Part of a small language model's weights.
Size: 11 layers, width 192, 2 heads of 64, MLP 768 tanh GELU, vocabulary 8192, 6.12M parameters.
Architecture: learned positions, biases.
Training: a variant of SOAP for these matrices, 284M tokens, 4331 steps.
Each number is 128 + 24 x the weight over its row's rms, rounded and kept within 0 to 255. Layers, rows and columns count from 0. The size above them is the row's rms in percent of the matrix's.

# layer 3 MLP up, 768x192, rms 0.171, rows 34-50, columns 0-191
size [119 108  89 156 107  96  90  96 103 113  92  94  97  97 100 100  93]
[[135 136 111 184 160 133 130 143 138 131 118 163 125  74 137 107 121 165 116 158 140 107 144 148 126 133 141 101 147 132  97  74  97 121 137 143 133 158 148  93 100 164  89 118  98  83 141 149 140 146  91 132  93  96 142 180 108  76 150 123  89 121 142 119 146  71 151 142 109 126 144 120 134  72 153 159 145  89 132 131 142 135 110 150 127 101 155 116 126 123 107 141 143 105 137 108 113 122 134 145  88 146 157 129 151 122 120 116 106 120 124 133  97 157 105 123 146 148 166 120 119 114 104 118  84 113 101 166 159 104 130 116 126 116 129 113 145 130 137 131 116 146 135  89 103 108  78 183 126 126 128  86  98  96 124 168 139 129 125 126 131 141 141 134 101 129 150 161 160  95  92 175  90 117 139 132 132 149 115 169 122 127 128 172 162 171 146 158 124 154  92 106]
 [134 155 119 134 127  80 161 126 140 163 148 139 106 134 135 151  69 140 142 140 140 141 145 113 136 136 102 135 139 152 169 135 121 152 146 149 101 124 115 128 100 147 130 153 106 110 176 117  98  89 172 146  82 124 131 147 105 131 138 133 129 115 116  92 127 101 138  77 117 125 133 153 137 143 161 141 153  76 129 118 115 122  75 131  96 155 114 105 108  93 127 114  90 135 147  71 131 122 107  99 100 144  83 125 109 133 130  91 125 132 137 130 118 125 129 112 107 149 155 148  96 167 142 125 106  99 127 118 136 172 109 123 149 188 112 133  97 143 116 179 146  84 117  86 148 179 127 117 112  87 108 131 127 138 119 128 121 102 152 103  98 115 105 102 104 144 140 130 113 120 100 150 192  76 142 104 133 120 174  99 164 120 155 156 164 145 106 131 130 109 102 143]
 [ 98 139 111 131 133  72 172 150 121  99 142 157 135 107 146 102 149 103 175 117 109  98 183 101 121 134 150 126 134 133 125 118 145 128 133 149 109  80 152 125 164 112 100 119 168 159 176 134 128  93 151 126 144  85 161 134 173 136 146  94 129 174 150 141 126 152 165 153 127 120 163 158  97 141 119 121 126 169 112 138 120 106 115 148  83 165 133 101  89 112  91 149 147 154 103 126  65 145 147  97 142 148 113 138 120  90 119  93 120  99  94 100 149  85 167 130 124 139 164 110 132 130 126  85  92 102  96 117 138 127 112 126 103 128 120 105 167 134 119 117 120 137 131 132 107 141 109 145  71 158 134 139 124 125 109 137  92 191 117 114 119 141 122 125 148  84 116 125  97 136 147 129 114 111 155 150  99 140 123 138  87 140 132 133 139 142 132 151 153 136  85 114]
 [140 166 120 144 113 148 129 121 119 130 124 176 113 171 143 110 177 145 124 126 119 125 102 172  93 102 130 115 129 104 101 168 110 153 109 115  90 120 126 129 110 109 111 135 140 146  82 108 137 166 143 143 108 120 167 156 135 160 118 114 141 110 200  91 157 137 105 105 126 135 174 137 152 106 154  94 152 131 120 140 130 102 146 128 134 135 123 145 110 120 121 115 131 149 107 150 111 176 150 146 140 123  81 139 110 150  97 119 128 148 117 119 137 172 133 139 145 182 111 116 102 117 126 170 139  92 104 119 112 126 141 113 119  87 111 166 142  96 176  94 167  63 188 113 135 116 149 164 135 129 167 106 119  91 116 170 100 130 130 122 160 159 136 118 126  98  83 105 148 128 105 142 134 117 138 103  79 160 150 133 155 152 106 131 151 132 149 159 119 122 114 133]
 [165 108 120  93 124 157 124 154 120 117 138 141 135 132 152 131 175  77 154 158 115 128 129 152 127 152 122 134 136  82  98 114 123 123 113 117 152 155  94 154 127 121 126 170 125 128 156  82 138  96 153 142 144 133 157 124  99 136 118 103 124 134 179 165 119 146 129 107 128 132 139 154 120 117 119 141 109 134 137  97 107 161 106 105 118  75 105 141 169 126 152 127  77 124 139 172  78 118 124 139 120 113 141 132 142 115 118  98 121 170 114 116 112  91 126 150 133 114 122  89 154 145 105  83 114 166 139  91 142 183  99 156  83 146 136 122 105 159 108 127 141 124 129 175 138 129  95 147 121 104 114 169 115  98 127 108 132 162 157 110 128  90 113 147 117  98 171 141 131 146 155 193  98 159 106 122 159 125 171 115 122 107 195 150 156 112 161 133 107 127 134 119]
 [118 116 141 138 164 141 108 112 128 128  78 128 108 128 115 119  76 136 140 163 149 124  97 130 146 138 129 144 116 136 101 175  91 104 114 100 158 146 125 148 151 152 142 120 117 128 126  92  79 101 132 155 112 123  88 129 157 126  89 121 156 144 141 143 140  92 103 111  97 133 162 115 140  99 142 182 139 139 130 106 115 104 142 122 123 145 116 124 117 134 141 137 151 162 140  96  94 126 165 131 117 141  92 146 138 153 132 148 128 149  98 129 138 150 122 134  99 137  80 130 161 154 122 141 120  98 104 126 110 129  91 105 108 157 114 150 164  79 118 124 122 144 130  83 157 115 118 138 111 108 140  95  83 119 146 113 170 115 115 160 139  94  93 140 117 101 165  78 130 157 127  90 130 212 133 126 154 168 101 158 106 159 101 136  95 102 138 123 144 150  57 122]
 [108 113 144 166 157 150 101 151  80 111 124 144  81 151 126 123 156 149 124 132  95 201 138 127 171 148 117 131 118 131 124  81  99  80 121 129 103 122 155 118 104 142 113 125 147 103 132 128 138 109 114  97  93 108 122 177 123 143 120 121 145 120 111  85 119 167 171 134 121 141 135 132 133 146 164 121 151 146 114 101 125 132 145 152 104  84  78 141 132 166 165 142 136 136 142 160 143 142 138  80 132 158 115 100  88 111 133  85 110 100 149 127 123 144 112 115 135 138 140 157 143  80 121 117  87  91 101 142 155 158 139 127 133 146 154  78 160 120 169 140  73 126 129 139 124 113 141  97 193 116 126 111  75 130  94 148 120 159 153 130 119 128 112 119  99 129 142 129 133 113  83 120 118 118 133 145 145 100 119 122 100 137 130 100 156 145 133  71 122 117 160 142]
 [113  89 170 159 155 125 167  90 171 120 125 107 135 135  50  94 164 159 124 133 144 154 167 120 163 150 174 134 114 145 179 123 130 108 124 122 133 142 106 103  73 126 102 142 110  96 104 100 115 132 125 154  66 115 138 119 134 160 113 123 113 104 100 118 135  98 122 126 121  95 131 185 146  99 131 205 121 127 179 144  80 109 125 126 108 132 120 175 133 148 137 123  86 147 136 100 152 106 113 159 106 140 120 153 104 109 154 118 131 142 112 164 161 151 140 120 145 161 115 112 138 115 127 106 113 140 119 137 126 127 110 190 115 135 132 122 140 130 125 163 113 132 151 131 155 132 153 108 133 101 105 139 188 122 145 114 117 108 114 110 157 112 117 124 150 129 122  80 142 114 119 104 125 147 162  90 133 118 136 106 101 137 115 142 157 137 141 136  95 106 109 145]
 [124 176 177 126 113 160  89 121 136 114 157 146 143 128 139 120 136 117 113 109 133 138 120 132 131 139 119 141 120 152 117 169 133 110  89 113 148 151 165 154 125 100 138 134 121 161 117 157 127 128 139 134 140  66 163 169 125  95 149  78 136 141 161 132 146 113 158 132 132 150 121 162  97 129 103 135 121  97 136  90 130 120 114 118  97 131  73  88 111 158 109 140 102 175 136 106 112 150 136 126 137 134 112 127 145 146 123 132  97 170 128 120 134 124 149 157 131 148 102 130 170  93 122 131 104  90 140  94 131 142 146 148 165 152 106 166 150 101 168 124 150  88 116 159 141 134 113 111 100 158 140 165 113 110  81 112  74 141 113 121 123 113 146 115  80 121 176 149 143 125 114 166 142 107 172 112 110 131 123 148 115  90 132 149 125  68 143 183  82  90 140 113]
 [117 149 126 111 130 130 143 145 135 134 120  90 119 125 129 151  75  97 144 121 143  98  96 116 135 148 120 123 113 147 203 119 165 119 128  95  92 100 116 148 122  96 134  97 150  84  99  98 113  96 120 119 159 127 136  89 149 150 136 139 151 157 146 102 100 154 140 117 132 185 167 119 138 152 148 145 171 106 159 108 150  82 136 122 130 107 144 119  99 128 124 121 159 170 170 163 139 123 142  91 120 155 161 164 147 101  89 147 111 164 116 122 138 147 152 132 138  97 105 147  85 162  75 140 166 125 117 130  86 137 125 104 134 127  88 135 143 118 122 153 131 123 156 134 108 133 149 155 121 148 135 132 119  87 150 143 164 127 149 134 113 143 114 148 102 137 100 128 114 108 165 155 140 183 122 149 183  85 138 137 150 157  92 126 103  89 114 109 142 162 128 135]
 [139 163 106 129  89 159 109 115 126 122 160 135 127 121 101  98 117  90 146 133 137 107 105 110 138 129 144 128 126 144 150 105 152  96 157 154 158 151 180 113 141 162 136 126 104 137 100 135 102 140 104 131 129  75 100 165 136  84  97 157 145 117 120 141 137 143 127 104 165 173 101 111 127  86 157 115 133 148 118 115 119 129 162 162 125 133 153 135 139 139 163 150 139 136 105 159 142 167  89 127 143 148 129 141 163 115  87 118 120 118 126 124 139 160  72 119 148 122 130 163 130 113 134 153 116 113 151 117 125 117 128 100 177 112 123 183  80 109 173 137  45 167 148 147 140 102  76 149 127 131 116 103 144 138 107 105 132 136 136 129 142 192 127 125 182 136 142 127 126 112  82 176 107  88 141 126 116 149 121 123 129 152 152 138 101 141 126 115 131  88 107 124]
 [129 133 116 125 115 141 116 116 122 121  75 112 148 139 159 114 108 132 136 137 129 150 137 159 133 104 116 137 109 143 141 146 154 144 124 124 154 108 148 179 177 117 157 121 121 142 146  91 117 135 145  95 121  97 124 155 142  85 100  98  87 136 115 171  73 108  76 120 106 161 156  72 130 164 160 126  82  98 100  97  98 140 159 120 133 109 175 139 124 173 162 131 126 135  97 120  83 124 113 127  86 118 108 176 150 109 159  96 133 124 116 142 122 107 101 142 126 132  75 148 115 138 127 105 153 111 127 114 119 156 105  91 115 127 140 134 148 131 144 131 122  93 123 146  87  91  86 114 163  91 142 153 130 113 159 141 140 127 180  71 132 161 110 130 146 134 118 132  93 123  94 140 147 163 128 166 139 158 141 106 144 135  99 132 136 113 109  88 145 127 156 106]
 [120 145 147 139 146 159 135 184 152  84  98  96 158 122 125 106 131 150 107 146 113  99 118 148 180 107 134  97 164  85  49 138 103 141 118 100 117 116 101 104  86 155  81 109 140 117  92  98 142 110 147 125  98 153 136 135 131 112 116  98 142 160 120 165 111 133  96 109  88 125 149 143 166 111 101 117 126 127 122 160 127 127 129 138 136 131 137 132  90 168 136 110 143 115 190 158 138 113 139  96 111 147 155 137 154  91  97 165 108 123 149 139 140 121 142 167 129 163 113 138 170 157 114 160 104 147  91 169 103 127 170 137 111 114 102 130 133 127 113 132 143  56 132 138 102  94 168 170 104 144 151 148 133 122 117 114 131  93 133 123 124 130 126 130 121  96 136 129 132 148 129 110 163 146 133 110 176 144 133 125 124 128 185 118 137 134 137 103 148 129 128 146]
 [194 156 100 152 113 128 130 125 108 125  97 133 157 122 147 120 137  88 143 123 158 115 122 143 117 133 166 101  92  93 107 111 158 117 106  91 115 132  79 143 141 118 119 126 129 128 111 133 114 121 163 132 173 100 180  93 145 103 137 113 142 132 120 130 102  91 104 123 167 146 102 135 112 129 123  91 112 142 157 143 145 113 103  95 169 165 130 145 129 155 167  97 127 165 142 128 101 129  96 154 135 135 141 165 134 105 158 163 121 136 166 128 156 114 143 159 133 163  93 135 167 129  82 144 161 108 158 152 153 132 143 142 128 147 115 154  84 158  94 119 126 113 161 123 105 137 129 124 123 160 116 134 139 139 115 131 124 122 142 115 148  63 134  37  90 154 165 105  91 141 144 113 133 163 143 116 163 139 121 141 147 157 121 114 124 109 135 141 137 116  93  90]
 [124 162  78 127  82  78 130 113 104 116 113 192 138 126 135 143 134  99 122 108 132 107 155 140 145  84 124  89 110 119 127  95 140 151  93  87 156 145  86 137 122 129 131 126 124 104 133 121 149 143 158 147  92 106 123 131 136 157 100 118 134  81 120 124 115 135  98  98 152 141 121  98 141  96 116 129  97 118 171  93 126 114 145 132 159 135 152 160  98 139 150  89 196 119  87 128 144 121  99 128 154 128 136 143 176 118 135 165 118 147 114 140 107 132 149 137 130 126 141  85 122 114  83 127 172 145 123 118 124 180 141 152 122 109 119 164 137 138 115 107 152 134 162 141 131 121 133  71 167 130 130  80 145  93 161 136 108 143  93 107 116 132 149 156 100 135 140 130 148 142 115 159  90  91 132  94 148 114 169 149 177 121 141 130 133 152 164 138 157 117 139 152]
 [143 125 160 121 144 128 148 134 123 111 125  94 116 148  95 138 123 108 108 144 126 148 122 112 116 151 111 110 108 146 128 131  81 133 128 156 124 148 122 141  77 135 124 115  98 115 112 138 138 169 103 135 166 135 114 134 170 104  98 148 137 128 124  75 137 122 132 162 100 147  79 118 144 171 138 130 163 140 147 161 100 102 162 119 140  99 169  87 138  93 113 136 137 133  91 144 107 118  99 130 148 130  90 112 134 216 130 147 116 165 149 141 132 157  84 134 102 144 143 116  91 108 120 130 104 122  82  50 142 106 139 121 128 110 177 104 139 139 136 132 174  86 128 157  75 138 127 137 159 116 145 135 130 138 156 124 130 139 102 159 107 165 112 147 116  95 140 119 147 173  96 159 127  88 183 100 128 107 133 133  85 128 127 133 127 143 109 119 147 140 108 125]
 [129 172 110  83 125 131 122 128 119 129 139 134 105 119 130 129 112 129 139  95 158 105  91 120 104 150 103 115 121 133 113  99 175 106 103 111 123 123 124 122 130 130 189 149 146 146 136  62 114 179 131 108 121  91 112 134 120 155 147 130 132 139 133 168  91 122 161 131 163 143  98 126 107 116 141 106 102 103 158 147 134 123 108 143  97 125 146 156 104 153 143 107 100 125 139 164 131 136 120 128  99 100 113 147 172 100 146  89 100 123 180 181  90  81 123 126 172 104  78 100 125 131 135 110 116 137 146 111 161 110 164  89 120 173 175 110 101 151  98 133 137  92  99 115 119 101 160  92 123 153 146 136 142 155 121 132 143 138 134 125 142 127  88 107 141 120  87 142  98 117 130  95 106 152 149 149 130 123 116 157 132 164 150 156 118 168  70 127 157 114 138 157]]